Each number is 128 + 24 x the weight over its row's rms, rounded and kept within 0 to 255. Layers, rows and columns count from 0. Numbers have three digits each. The size before them is the row's rms in percent of the matrix's.

# layer 6 MLP down (transposed), 512x256, rms 0.146, rows 125-196, columns 192-255
098:108094118094170117138151156123144087135120110140138107147167131106163191111092142116111126125123138168132065115120116112090113115107124131095122140148140117097169113125157144100155140134143124
098:164122116128085113158152096105103094149177139096088114103077156120127152117108128121117125146124113141146162063124122148147140136099101127125092151136119138132109114110133109146150145107090131
102:120128080151148110152135121121093130080170175115123160144167118159131127122127074133129096143099101126155120166132098129109120144102130151124167113153163109119136082122137117153147165130129152
096:162114131118139136099147104157110125116116105119115134145158110127096153120095148143092132134159108121191151118076147144148204131099134107107116132169133134130144107169121096108126096127097150
100:095133120073108156119096120119127135146146101095143142100108105128106101136081118119153152091125137121135112143158157120114116170126101101165154127113111136138103107129137190140126120147145156
099:102135114132133110149158149161129096140153104166117134097155111112127162104138117077181100157089102126135143154131162162138153134124148142093145093145103121102122126134134110136169129136098121
108:157154111127124116150124125126130159127089158144073128105165098153129136141138103144127090103126154172134128173110149113131143134119112154121117137110102104134101101153192152124140104114183163
094:118100145169145110151140127129123129160145124109118119166142107139119120081124136157107157158122135164108131100141132134133134205045137084090122160185091146110143130146114139131117102136155112
103:122146117121095095113111121116149139114180156122115123124117164109149092142148133112123113095156136119137065123125138114143107102095160139134108100113169127128088143149108104103143154124156139
095:089122174108173150124157156172130118148113100124160121094113119089126135073150163141148158114077135145123131095118135161119132152113113133144138111131158134139128157103115135119136143141092149
096:127127128108148148124157141104135104129127154116158155128113140088110165136152131103140137166120108096135118104161147119132098148128174152118099144145127134124027153181134159112069140137154148
100:122077142100126108108117109106098122130131067145104117129153125135158115144131119110107174192160107148160116160116108142128139146111140169103141147158149118119140153129134107153166139132136133
089:153111128116130135144105118114121158150131128139116120142091141195147106124131132113097178182109143083139143080145195136130157149104089153127116122140121116139096171116114139117146080141078122
092:111146114112162115155141141126190114140105160175145154136085095142171123108134143116129160159118137133164096074084102115133133143102138168106146126098095135148098125151136124186113159152108124
107:082155175096146133122134135143143143104138117162130129105101117123104082123125162146109093137142149143140092147139134152128110141096128129094140126117139133161194133095138159122096129159128083
097:136105130118131137132107129163140101149136122140146129142097141104088101109097107104118120165146136091156182137166122094139115155111101106133171166168122136084100110173153103124155172159129103
099:102106161154131117132103123130125150123143135105142137124133131119133128121128120143086158124172130118123143138116153137106156160134115137128104089143133138134123170088182144167111083133157123
101:105090116107150127116122126131146133164136132135171153151097115117095090170135174119138173159129126144128147160134136140117129127113134172122130092143124159109109173134166117146103125139111160
095:152130116135146128158129113145129168092111116131114087156138134111121113164136142120114146125152164168140119107080100148140163109132117147154156147141143125140152091100081103134143119149140134
108:140128120106116147082116107149176126110169103092133077085172122103143094146138098136049146100134133115091084142161136138113131158149122124127119161152159136126118167096123133134090171125133146
097:137113136101081114161107105133140130171149150111095125135134127133093142117134119142156090110175134168163124126116154112122119114086111113154093090121111169178094140115151095135157133142093127
100:138102128121141140131096090135151112115116117108130138131138092112122130094104143164115098126070103067112156116122123125133129091146150103155112118127159137122110139093160175099091142155189131
104:158123117091104161134173113143061161178076102078136151150164129123124153123116130121103123150105129099173152170132125117119151115117119116119151135119170135142107124175167098137146148141137105
102:168133122121160129168123133111112094148114142147119119115121105111097149081090151139149134124129143180135145167108133118093086103127142112130105165120132144126071136148120140140126111134124118
100:154128126116176098076118129100098107137078118155130104141149119134102190135117137108148141202138138088126101129142136132103168108144143141121114106126173145141130097154136085105149093132124141
095:136173111112097137157099168117133125145106130125117074154151106149115172152156136098114119125095124131113158087089106135114145158146147110108078108143135114158119165142126101151100106113114101
097:123151133149134138107139086160112148106090106124140111136127123121129127136097129134154139096180131110120111181086100099084112132156103092095124161118119139122150065148126155137098079138143126
103:100152137129116088168114131139088148123114128126116116154118085156100151159149118127133112144136133130114123155114150165126110134158116101127066173147129141144092129105116144161128105151125158
096:102136109103151138139091165127101116093150154137119120126146106143124129143101149151141157092167144148128173128101174109125111085112099114121127153110142117113178091121137141119075092129116130
103:145107144122133110117169089117114072105081113104116111168141158131120105163113155157108092154163112099152145126099095112134132098166145126141120142141091145131111118168114088104134109095075113
107:171136139107122088131145147101137140120141139136138144126100127116133046106115128114113163122136139154132136102114159133138135150154143127119089162152127053144178075146151163097160081159120121
102:144111137079134150168114102141116102141148118110110117142104180176129129145116139143095135131110083123153128145123105116130106126134130146157132119128155130104176182121158170091121148077129109
100:093122128134162134151142114114151138136103120112151140160115109118155099142137113138152110136140134146090092130125146137169125122144162113104149171133103180132175142099108138130144149141135090
101:093126131133139098138098155113119151158113132074079142087140194131119148087154121155115100143119132138176144152103140133142138132157134206129150079183104111139150106155165117092153131136104116
101:124151107129124117134105143155169140141127140119125123100206164116169112134108123115071112161161130117114118122133141065116140186108152141119142107141134134110152134119128095108152131099111155
100:127136109135150134097127104074134106103119144135149123153088129132129102127113113129129174153134128131090122154155134125154132115098141122136165120149148117121137141114140176121152118129142158
104:131165179143104083158132181098170114130107104148119158147118117134100154119136143128164157098123134127136104170161142133129099111095137152102123125116137158120147146108118154123126133136113122
099:108152155163135119103091113091094131175162133172107140137121089152139122195126136137127143109133092163160106096118124128103129107090134148115172127153196106124145135152137133090112092082103127
103:111102144193135109117136122117132119152121115127138124114099107117121142131154152133167097089157127117126209150141141140114185078145131093172128134092088111159142165172145101123138115157129143
103:141115111122147116117147099138155129108136126136112095100107104127109152118147120172112147152111164129155139145096158105144141142119100137150138136121124174161087171105115155072109110125063127
094:078062113120150125117118101174183127137106162146127109155140134129166116147165121175163187098138152126104099139143153178073113138088125127173087139119112084098127138114112139108116114085136203
097:147179155115141101101133139129124136106087111076186139146133119128127088127110118134099160100138126143144121180088172148088164130145126105109119094132164118144104109112150121097163159121155108
100:121191148115155129133059130130147123158147160138124118141154099131130129165092094049103121125100127112113155120118111115145155101164147121109123100109122114101099158146147115113136137126115118
099:137140107141144108128108172140120126186100114145136106131095126164149119109108107153090175128044151145138134099139133135130117146112081148129139186130117158128125146085141118135111102111080131
106:113155093162115150122103137105095091138138091107122080102131103124089085106120121128141147107107122123105112138113115152078079111114170112110148123152130122115089137150085127137113116159166172
092:163107152150122121136146140135149096163135111136128142137080154132143156085126173107121179133098126157128143098093130137129162106130076062110146155129092090103149135178105134184142135135093112
101:102107169097100116137164116099168143159141138126165145129097125093163134122084134125108141137113143142110160130121188133124164147169131099105074099111102156132103128156131153150151119148093104
104:075166125124129124114161112148132108104097170159178091165162094140075157112099148143084145106126174134093122114113118106116124121080104135147139138099128186135137116109130133146126113107100128
100:108143121081119128101106136112103116172132159140107141168122114125108116157086163125109161152114088111106073107196171132127134128143115090136156114139135106136113145127091135087156106086145146
098:116087110125088143125202113082115106163167107158103139148137161131136134125117173088138141145130107158163169159153123086142113157141107127117141134124163140088156088113114102121117084123137134
089:105113152141110152127141105141119127133154146111117130100108159162152106122156148140092117136137112108133159097144124140124116099098110150177118112144162171133078155104114092145134136110160101
096:107141142164131118135121117168140155092155156123110120129126158161119129130081159139115108111152105143131166115150123081159148084126112101136145107161100145108144147104110111161121147164188094
100:131101103128160141126133157128093184147135107170162108158124110119125123107109160152087143128136141149146128126122139137095137134107070136103186167163204168133118133115129113115129084150141119
100:178139056138157088123140133128159121120154144140150145137115074123108141161129121144116141145120129125095129131097146145158167116105181106137145124151102158093096117177123052109113146128173094
107:104150133115108125113102161161143126155120075142159124135125136143139106097104130091119114131139139057120162118128132101121149137094144151140123124153132140118102125107105142105118168130132130
098:118121148116097134152121160105173138097165155101152162138112102140154145122181131117118124076109109146144144132125138157155155164142135115100106112115142127145117137163117135105141154160140125
102:129138141137148117140166143175123097119120102141133141158103176116116162078115152092092146121166085163134121093096156087127120110136167129115121139083123155140198123118102158113113098127105092
099:094119080128140175120104141090127158110105091100124130113138152114133125119146198136157091133100126124141099134157128141168155139111118190162098104136135128112179118124124086116119177112162131
104:106119112125111133137160137090096106132161163096150104147146161093115133104158128108159164080123097094155147151171165107119087116104099127133158095136172186065097121121123100107136147165131134
097:130100135123109117167144140107134068100123140144117114121125149069095130147172144156133130109134145106129111131105094129132138163134148141163118140149134131175155143154135161107121096105121177
094:142105145155113058112091116146117116116167113105156111144094112122107115079114116155162075165114133123135093124134140101151140151130131100172139118118100140137109142110120146109132121129154110
092:149151104131151170175148091164130126108114147109104085162152147124118121118106124132131146101125145100075110159103147146158144114134134120144174112130158167134085113132098121131118107153133154
098:102145103175056123157169136121145163165116142144151158118119146105084136133122151141097110101132106131129128129120134135101104161146119206095136131109110122136155148079173119158168134136105116
103:132140115122108116132128128096093110139141170140139103161148112100131118112131088158092169091076116138144139125123156140117125145112112077113119167159100140150113145104149172144136105147166161
093:153145131133128103168163129100158150130127108147128141170125108100105088092135106165106139107139156138130082127127129125137154128115138118115141153153151134111098091091125151141150112148138136
098:128117145124158096136094117101134165156128137115121093138163151123111134131115116092108126151157147102116151080135133109132162159182148156136148135177134090175117124121131140154142102112115151
102:083126123134137131094089124144168121170128143182161102146147052146125152070176155150142110138130136111120118159140106130121097147117174148101105175118123160127098121114121138145140104069076165
100:104125156101180136130132164153143125137074140154126127112120130140149128127140158085156128135108113175160119134148143114098106089131116149118138108122096127114172160122141123114147088110105057
102:139096099106130121185156163153093131095103113118149129131146131140128102154149148157128136119085128151132131110115164116136135137127100156132182133167134136179135126119158165148145091082117128
101:133144117107130170130120096146139129138176147166127121121120066123162117092160118118144154191148135102114142141115113160153146114141093101152128129117067161160134162095138140126127116125134129
094:100148147109144120149157099135107114114124118160134112109181150129152149141126098104157111151155070126143130129161116098086152117091094126099147141149149130130140076094142106103141134182114107
098:101108091153146072110156102155110138160112111163095120133109141106140140148183103097134130101123115122137126108099112131120134144120136164120108136110099095116126173144102177119134111140138145
# layer 6 MLP gate, 512x256, rms 0.138, rows 126-196, columns 192-255
096:154122164109098110108096109129102137164127114150090152094106097158151183133101138110115156132091165162162091140128126108152113158111134123094135126118108116112147122142115165099104136149169137
098:110133162122176128132135114160121145130115152147102111118113177125115123106121140113147125148134154100095121139132104094121141111079178170123104122147131131136153140112111151108087148148104148
094:127148122113178139135178082151133155132145109091115135157205115070162136094148114145173106116124154164096147120150133171124108122146128091141091133138149158146083108146154145130128126097133129
099:067126136164135127079132144128136127145154181091122148126167137134100141153115117109155156102164125113122177139134131134130122124174105070138138143170144153156119124164144159083160112140086107
094:146147123121114137106148108156111123092116132182090133128147157091112102128148105101116146127132154123146156128098121101157131153127106088150147128139172146112104091110171112086143157146155152
108:127083116158134113117123169170118133095150173106120093155107113105053086132170130073166145146133095129087125113114126118109118124112085127123100101136122115127154150111127118102105167153097112
095:114120140102101133118114133142116150116121134121108123123108129170121129139154127130108155107102147150158108156142128181088149149129119072165116164137092097162069112117151155134136158141125123
098:120127115115132121137143123152171120126092111142149160106136143153136147122102112132187149094128154154119111187126100116116116139107113117148134125110107108142131110094155134128163112106105170
108:120158122158138138139138088109134135133111146135140166146124125113106147109148136138093120116137127124158122160123131088125077152165143147145115111143151124108134139114177170165157163121137122
097:143150110135103121115116173106106119136146144149166114088073136115171117138149160103128141086150064123140097125128081132136159124155152099110177131118137134109142133130115156125158114135145153
102:142124147154142124116165140129109136136171160166117129148149125118083118107170100112156136119151131134155162085138119094108133142124140136138152114158133097105098144159139116120099171139111148
089:127120142137113097109158105135119153075113090107117141095115166136074142123085103094104168142093103107146121143110133119120105156134144158156100092107121117193064133140146066141109119137162117
091:133141109091108149119080140144122172142059099128146129122142127135176164097111147089098120147101123154132121149122141147118100142131139133115143146125150159090056130164112128139106126154153131
104:150112127109131097142168144110131105116120178166094131139091196142130163117135124150122137118132133132121161156133116120137143134130117110162124139127124107123054081118151103119119138161123164
103:122117108112121131089112144160147135111112131136138074149148131142101115127106139103151146159145136159140129150124143112115122156128084178163139091082096091175105158098123114106149151158148121
099:100150182123125154137176113125130106138104161161153180141128154129157136155102148115107171143120077126139105111052098107106136093090110131130162116131119096132161109115122135135135146105132127
103:122113113117110122140110093106092118103139169133159131097143167137172144141147154111135107128154133113133110106165113118145162134123117109135068149118166117170142108142133153111150146107125115
095:099135159162084138175125117131069112104102178127144110095124094133117137144123145090159166124079128145127153135159151118104127129111103156125104137122122120117101136158122188120136182141141132
104:132069135200150116103111152105092135139100123128162128150131139119080132125123107137130162131140142148097155079061090125113056148106119173118144131139121135093108129086139100119134171123137111
097:127120140161103139151109093114143169169140116111105149146139141148113112120131077110135140118115143118152120123143128137079108111112162130167080124125129101151070108124140138096153121177099129
099:112126101141124103102094130149175157151136130145086140117111123172116147097096092085104144144123130075135128092092147151130108121125099129175161137132140128087151131102128115122171107142176169
104:150083126119150131151153103151123162113139134132126149104124098132135133120099139149119113079116129093164124124130079094112120153133131129106151163093159129092138121145184117120143122121139098
105:154126106128060153133125146163113105146132146087176160125103120125124084151133128133138146159107126152110138089118155137166134162125154117149088079190124157117103121108105125166115142111137150
099:162115103161116138123089122097113139121164165143129116137108105114113163124178125095177166165114094144172070131127147135120138149159131165112119136136146123135126118125109088111131146091128121
095:113087141145113106142086132081165124103136147085122116123134115108102093161125116080111135090116169167123136142115110144166137146162164125107099124141100079118149134128113139123145067170130079
099:119125172112109154171154125103108140127112130152094129120118135112145165140188115077094126107104132144120120108151097119122149136092109097176133124133112163196093095141109137158126173135089154
100:105162147085112131111139121163127138097100129123112139131134146147083147141134080116139126160094135160126124155158126112165145109144098158119117136136106147153139078123137119077185165150077118
095:131136118148083119105133117136124107125124111120129096180122097096111117122119147129175140135126136130120160097067137109114136161144165143137162141110204100154093116099124197124126155150152134
102:095115145118097141109113175168147164075143179123148136152135109090107139094162118138101129085130143153103140174093113165136132139161169164107123138176144199149109163124106167119161143120172110
102:076135134107122152118128147137113104101189121103167116125111127166144163097114139142125170114107115106135121145106155156139140122114129195135157105107094123139164134128148149083092173094140079
101:130145167143082147082126136127127092159167108132133135141127131177140127134119065112093116142103135107099140116136175100127094145138118143106108088128150136088107136118130115117137124102098142
103:135126086150104129160126058111109155166141122135144146100111138115176085130101120108095155125149157135166140130128108116182114149137128120146124093137141114098159140098132084136110174152159158
097:167122144170101132126108149145127151117095167121193150142127119138076129139087112137120141145119114129149105139081143161124127089109132127142148135113097098115126132121115132135121116106105103
100:146114108112112117113099091139132129112134133100107162093121076131143162148133111153109156161174157180100140114184103141129103124122122090138132144166117102094078153147173118102159168153177148
098:164135121130196149113106156145087116104112140137080107131165186090120135110126109153149143180105154111169108086103108114101133113180135117128089118174145118160157129103120103122159158107116140
104:105073140139131161130145109123143102123107113116160120124133139163157111131122117134139130142136080096141128129137095130146137132165161092154142104109163150100075129127110114132119168092125127
101:120157145128095110130136131171139087112140135156153148100125116169141126123158114124108169121141097108107106118148167129102163181152109138130110125146113132085173101104114085135147131168082152
101:139141123129145093110126107106109111189135115154101167109128107157124181105149114137086109115127126095152121112108080125102160084124125153144156105137110135098147129148124118138117102133101128
097:109145120090109130129132143145098160143146141143163129126119131133102084133126129162107120136143123139078117159149101099154144123118110189131121128119166130145106105138130134151156164135152141
098:112098097103119095130096130148128127148130103088125097142111108130138134092141154128142129098123191161132111138149132153101134149128129121135167159124112115136126114143131093100132114064121141
102:143117099131116075109121157113128144155149130111094111144142168117139112132114113135143122157154122094138080145156094121160070133135116135126168089098132121142147155094122095124136113138156174
101:140127112105112108121101128123125155152156081120163141104108135083134112137140102122115151171099123152139105135104099131145150140139108131143195110165134118149115173135149144113129097133127161
080:131113111113146112147097141144134162145097146156131138125133111153143162134108110126129145160118126138131195118107112155171117107130119136152156136100087146101054131121089126116113099108073125
107:142116135116134160131126129090082095138130101141101130113154102143115132151173191131139152107133070141141129078151138150119146134149141128127146152152111092150201181105154140140110142119136129
098:161048124146125151125137120149127176158136132107137123181144070150210119144134143127149128147116152104164122142067124120111131107089123174118128122161123129122120086136131134126128107112117103
109:151089176135104099110154098135163149154153148089207155110151109105148119109117137147130118170111159112141127111118109113134149149145125122134115116131111145130129110161137117126155161102132124
103:123164139128128142134163096135112102181141123132130124128162123113148132064144107144099080151125142155093136134117156205101098099162136096138116125183189137129163163121134128146121119064127142
105:167144108126125163128146123166116125137145133163126147157148126149119122106083142108141148105122079164118112119136107093123104114149141131142128090142167155145088117132091103064146143183116149
102:145162130099144150080173147140109114152129120163156105129155152173135111143120166155130123138104148117106084120122128123151136116146126131176098156154108108079120118130106100137136133180149145
102:124120128145136130122113114111136137164139131112091131154148107130157148173059131159155144131091158122138107057143136155126111118116121099134116143138146112174137135108118130145142118128144114
096:140143167130139112141098080193120143171165170135119107098083165164140142146064127123143133095131136128133134160093144118142101124077149125130123123163135139084124095130108098146133151175124116
102:111147103145109135135197127133115106101127164164125151095121167098120142096137114149115155145158114118101145086128116094170151092104162104130156151141141102095142179165130146159149113140105152
102:159132138137106099153104150123151118112139122127126146141155137076143178127154126106100103116134147153120107146108095145111138098135127123100085124087099093131133116124150121129135155121133160
102:136109123091095160123151162118123142145136144120111143098125112121114113137135131086139099129176071135150102111113129157124108097110133175149192105102107133125137140107106118153124137137109142
102:065137124131115171084128176143152102114105129090140088157110159114128152136147138156140142117128081168103141151150117161101110147129122116162135096128086141161129116160147148114142170114085121
107:096115092145140149128097076122128103115119132127118141142157120137140151134153127150102114113188128163161106166134103163133130084121138117148109101141102124111143108134142120130074181105115093
104:121143110111133076143118115143126152116128160127144168104096146103086119166105091180143166144134134093160105130144144147122111047160171094112134170152120124124146101110111131166126095119115139
102:136138115148115124150145127146137134102087088106124128107154142149128101128116118115072090131120176168134091136138103129135157141193108106098084115160110122116117116130124182101133125081149141
099:116107133128141097162111096132118114188112158147140132143137114124137096127141089164128136120119132094103098154086118112100104153113142098111160156109156144103140101124109122110188124125114129
096:155132103115151127103126135136112162138127130123138102179148171096111078133150145125113096130143144147115125139136167101134128135115150117147137149121163154121161059163104136143099128099140150
096:087114118103201138097103123090157139096119107129137117133130155155118157115159135130129140110140139120098110127148139129158133135121117139134132103137121148160061122158140155121153140109145139
102:136072071108071138126152120096134177109154149135144131123112125119095121139148137140121166140184111118116083159143126105085067142112078168163139168115100102115135133130114178131134089175108137
098:147143151114131129126119122136115114149146114107109130069104160153128107134113150079145128130111083125124137135137144131133137096151132170115129142122142133098142122125143100123079147128116142
096:110139127110120141105144056090110127115123139159092121118129113166101188136151112130127164129105123091151120149124106172106126134114140177141110098174142136139079142144131117131110094133163128
100:128086095106147134099088097124120151118131133127149107155160152106169117164113101086100149132117112116120105115145126161167158160205130114156172113156133090150143176129163104129111077106105186
102:141150137157118098123161144100093083085138071125107135143134158068121107144100117131105140123149079130094117091095105109134148101182124172128106097119162133115168137103109127159131128156182128
103:130103146105141126088100145153133141165146139103097119125124150140105151121163164127103112114144115098143159162122099129046153128107107124153121124137101110143149125121080142120157137156117109
101:166120137128144141114123104109117095147172169142125120121165115099159141131119127135091143154126091112157137146111115103123152143129120087100077121131138151129153109100126120158110142135080088
098:120174131112130083148166117139130126134125143087085148104144135144166110116117096086143124112148113184144149133134139157105121088146178113135145118104111201127156147132139121100129153152131146
099:097100118163150141131123153115155111114170096071136146114107177105151110128126124167100121119128088094141152102159104194133128119134187151120143118134139136130104138112133114115137168100167137
096:092129151145135122186107121108142107111127133111177136100113143123116097107110131155145133069125132132116131177163125159118113153115132129131097117123123138124112127140131097108103160130134091
# layer 6 MLP up, 512x256, rms 0.147, rows 126-196, columns 192-255
100:132137112169190095142135114182115120154094134143175152130131102162125154151115101094119077083136137095161152159100143168115153119142096146134180114134122172129114119114149133138124091120141099
093:099157115130126142097166140162123134161108148096120131144109083151092150104166173135100150109092135142149127118094100088122126126113129167172125167110111085073122118131110152133082155106146118
096:139116106136150116097140130165123147143164077098175093146126161154123114097141124183169155101119137083129114102137133108053091082131106153122099115074120143116166149141095175125147069109111107
098:126092193131159134128142138124097126134150170133099110104131139123179121142137114143099133111135135121093127154132154122118090129101157113148097149116138099136114140152130117162148138128120136
097:144097141124159150130137081109154136127103117094127149140102103135187126173097108131098110120163142146115159116139092140117121139118145133198125163127174125129120130157119108123117130110173183
122:166106134118108132133101146153170121151135146141139118170125129124109126117096105131115093145097088096142116138136127079125141202168162138146164155123143134159100104166130161092110128135156181
093:124148127132124150117164094132125122122053178147148088143116172123133130161167141120175156096104095107100120142137126126153099078169135153118137132115162109144188108124108128113165134139119169
099:140115131144139130144149114174148101116103149099105113163171153125111090129124151134160145161138162121104133147109114134145153111136093120143117159129162161119103098088111128120156133119156059
093:122100137132132143108099096158090140132127110155101167152105103122105118163098129133084028158160117133158118152106127140140116137127187140126176156128125113105139119136163173095142139115126109
092:129173177176155129148159116143138133111132125098129141149162134167152155108134096104128142108090084151088100105168188154101126101095166132159144099108102158130065127114114106142101112097074130
097:117185115153128167117108112164142132105132140128127143113116136142078146078110122122155090121109131120155080107136134119122107154156136149136102140091151130114109138154157126096108152106088180
089:117147107128149132173163129122123152092089131109138152129190114078131128154142100178173128118122146096096096185158104121106083159156077104156141103138150121160128099120139145115148161092147153
091:114131121117133149123095111139096165133125128084158099125142153139152156131134140128081115115086126096118164153147165111162110142164143065135137159113156135153108099101153132115138139134188137
106:138121066139121182114127151155148142092103132119190087145120127149110126087134125082153078152119091172175173148117110146113143134157169149135108104125098118139099105137147155124137159111114182
100:146161112103128150133127165126145114083144111143095118178134155142094131149166115131097126129107144122135143165158135099151182172066130116109113132085123155122186159107133134104084138129139110
101:107102154094149123124107103135119177138109119126111138108108138098127116129095165068128129123124123095131149122173151138124163133136129142143147152144178113101142146154117140110136132131087134
100:109139143054102109121151101135093104114129125125096111140154126186145141095160111144143149100121127162090112128186098137119132111099074144131083116105116114165146106134096137062143118137145148
093:111133149110140157125119163142108085164142162136145095124118110175141139105147142164093105141113128093138144154152111144133091155119166106120117108128134139127114119140108120171108145129111104
104:091098117126126118171120129101077134166121108107120128154122089135108151181113120130117101126104147132156104139112125073147107146137109128159126136143105124143124129098135156138131135164096092
095:107113118164154111077149131100112103085118116156127146126152097131135123186131112123106116101169134146120089133126142112116108108159151159098119141147130088097156136095142093141157102144103159
097:124137137122087127095125147151161092088180078141131125151164140138150136094118114148146148127145120154142106140099128151142148142126145115109108135067143138147129109131113140116118128115143145
098:087173124132156157119140120092130097132130116138175134128103144116141087151087141123111128132135130095110124118157148149141109153157127095127117092157102119126127135117090115119132094095117159
097:130115136119090119147112113152143121157140105134179115112129130090211131152134098122134127144119109120133129134158133120153194116114105146133109137157136093146077092160156133144145111120138148
094:119102095155152101154124098173082139117170134142118116121118123131122122126146102111175113074108117117172142097161161103125149184157144134131126152143144106107103118133113145118175174109140165
094:180170163157094121150108146136100131114119148103190173145149101134138086136131165147122136149138121105145124133139117121119153161157145142148146124170175104131128132101126130096112143142133154
099:136150113109106131144151122088122103158150165127108142117128124117111152121108108119111089142100152105126126062151185173102111153129112147132164125196110128106179147120124111121142151156148135
097:158156124104136144154071124117161165124077097149139169113102128120097115107112118122109122114125165102111110108128094107146130138137095112122133105086103117114141131128158103102133159164132168
093:114103141106115123090143128138129111098117137105129126127092107123148078112142124111100088139093130105163105174174100169114114114118096111109130111114149143150178122125134108146135150134098147
103:113160131117073131172143161099132108129127193132137146138166083143134096108117094104153133113144118115140136054155150133132089116132139134141108111186138114105157184140113120136117165117106123
104:137088117109128186134161101126140183107141172125142115150123166092173157116164103118145138180100138078145077080130124181132122136097117124093088127076133131117169121163124114113140156130122108
105:148111104155155145150133137108141139115130075097152097130103170111126129136148109112138170119108134141106132123114082140098138140139158140137122172133147083144072146181130121149104093178102153
101:161102116137116142110134120118104175133111158161118110126155111108105155136138148058138147168137104147120168108124106156129151113164115133164118121150155121147112111124113091110133120136137078
102:178132122095107096146128136116136118116127115164119160121127078108136181103121130120171134109120113097105077113102142122130154095120137065102109112128116094124149145112121106150147118163116167
097:137102125131153115147153179157150091162122149120138131094126151116129143096123097109151083092104140095152135163161121176110151092151157079116102119140151132115175116142120151115144131122073109
100:100136108109104162164121145163133154124154126147098137094134097135138141117127146149141107119146116165144145125112146123106099143155144113118113105153091170172099115124117133157143155122126143
099:047163122122082134171128101155107117114101134121141095127119121146102136116137095134121089153129107163118152137129163169120126118131092122134104151171115112131121150128119151113107131139158138
097:112113149122118135134121115118131123123147161106110123162171133108077092093129150106161080133102161164109131119170118157152153152136103136133136119089143172143102135139100100126103135144141103
107:133149159110125135127141126087116113141144119133144115147102127080115116182117136138127123145155070101110092137158129094116111128148097156131127096123076130131157140160092134132081094136170113
103:133141127145137119126138117124121135116168170149121143102115116171153078150118154118094160181142122120099089119164105126135098138129096127112105092094120118175116123182089162164109134073104157
093:156179153143136121149106123127122124105133140107148117159151126099119180088121176113105100145115118148139143138094133127171125127145108114087199151075138132135114104162096114136160142130138064
094:058143150134157106130153085117130081141133140141087106170094110132144117144174169090117118126125074145121113123136092162118124140134139162133148094172118182136149118143125112142134143145148179
103:161135103128082111134129174156152148122073102122137117133098140131079129110087160093130107143121182153136134125125125140097097114118116120110117140102104137121100166068103130106110130116093137
088:123120121082119115171129113124139143074153149137112169125154127101127125112130135134181128108198122104104137148128153152117098125136175103162091097114139125116135114165134112112144165141174140
111:143145140130168083107137151076120119140122164145110158146125124071125137135140136162122084104145097140122135124095155099165108144068163111178148138145118160086197136106103129166102103118097127
095:100144121099128171139108120134146144147159116106110121092151099075104117125100076176104112140157125168144134148136129132164091189116146173130157116122130160136127146124150136141101168150124131
102:105149094156143114093121125087065128099169103082136076132145145122125156100149123086158120107124087141161113166082152098098149132177108131156100130115132131108136135110146135102135125111147131
103:147137144132068141146097123147141122113121100124121110094154167113120145079120101138171140170141101175111126140147151119151160127129131117146115121163127105105096129140104109141141154202131143
096:139150121174135142102134149197138156094153108106154089113133144131096076128154120080120143128156173138092112125104126142145121080135149180129100123143165145111148149116122141131108115165100135
100:153126168129123120105143182158115183125123088146104088158116106106129134145126115127133079144131090122096150150105103122088145180134135158139114144095114113098115144141107140105118179118182124
096:151117118092151143152111125094139121126084124146135134157143108112134140133115105138124102116093097170161122143111136097120144101101128161077131139129096129143124134131143132153168094146143147
095:152125146081115132105170116095164176143121093126170116149103120085127132153154095113105128151140149144153160137148162167131121165115126126118134112111133120168093072117133098114112149069139146
102:144149120132128153196073127099115087123100111111104149108128149081135138164106131160126132146172106123114152118191152120116133154123139087130164103168110092115106102133113123152118119130086107
097:197094204171151160144106167125159123101119129161081154169118085159106119128085121113122098131141130103145140108179143128118143113161132070101102144103126160147149102179145120176126159152096170
101:171129101116142086155130134118134135114115127069167123129138139169113117086113102082122105140144099126174093149065168108137102151136129149126152112169140120139129113119098102126132108148151149
098:080141115156124146137095096126150132078081116103088156143131167124117159131128103159159137139194131121134096091122135158063169142164112135154127121138159134094145124108100124117108146127175138
104:109151140137134090148166113088116143172126113098140138159111098113166138113118143118162177154101123132108133131144135173100120120138105097149141171117105135136120120134150143114125121138135157
103:117139134179153100164164107136134109145122109169127124092110150089092106180135107142132127089155141136125100117131112116142152073126117148160151125128110132148129087135132089141141157145158111
108:160150117095099151144113119151126129091111112132141152143128132116109088145130134137134102143117105106121135088126066131105114139177131156140113139137110130089099162155149120173074126126119135
096:128128113128126148123143085176123136161141086106145134109117147134122154118126142161123083122096162124126155135127204134165126125130140137111142127117134096105140093110118136142137119106123122
094:133150158099167135083144104165130108118092119141096135116132083148165149153138168131110148149141126123132139113159100135112116112098096147154119094127145144143130119110160109180132160184077157
092:136089101129128135140125160141102149136125115157134156137155118105117144114115138132135092153100125164132141113194122123123129096105115109153111154072057110103095164158162154149110127096113102
104:110152096082124174138141150122136104093089135108111147209156127160114180142101128106139183119104089133109123112131097156118139153103142101104074149123128176103159139176138083110117117134146157
104:128118095088143077137147131153144121085095100106107143091149089104167130155049136100112123115152135141155121168113151141122151096134123121160102148097143104090107150156122111102143140157105152
090:096145117112108137104074145130131105131149136112169107108134121154096109183092110114151113112150122162113140128117129089117158102114147124080115109120120131103145122098113135148153169154149107
096:129132119142119149149122111107123095190098135139130126116117096151141083103179142144092099147173097146146146139133158097104096147118119122100106116148156137133159122096107105109106125168103145
105:089096109190104112132151134148118126110167159134148152134111160134140117148140119131092150096121103146130131133105141117142152111107079117154161161120148154150138104123138149177146147153130098
098:102174090117119101126142121124121122172148123120142118145164112128144156133135146147110132137161094140140135116134123146161151120098153151156173122176111184109157136124126144128113097146104116
098:180122092154114126110073122094135106101144136157106088169114129123142107125100078089138167117130152129144114139099121142135172108125116118139143155141156112091119114167127113155091163142112138
099:154121126105115132128129086120111111080154115126119099121120141103114168127145126145132107108100158142108149118150133141164096136154143140152114102115135121093156112127144126080173158128134116
096:160099120154172116106123114135139119106134160095125122157101104130080127117133096177111088098114149095125123116101105125182116142120138114122120115122103126157148128126134172126106110118118169
095:126200122141132173143146141123119131148166118100146102132156103133096155137089204155158155127096132112124127143142176126161094141156093108122089150136143157117093116110127128122091133147096099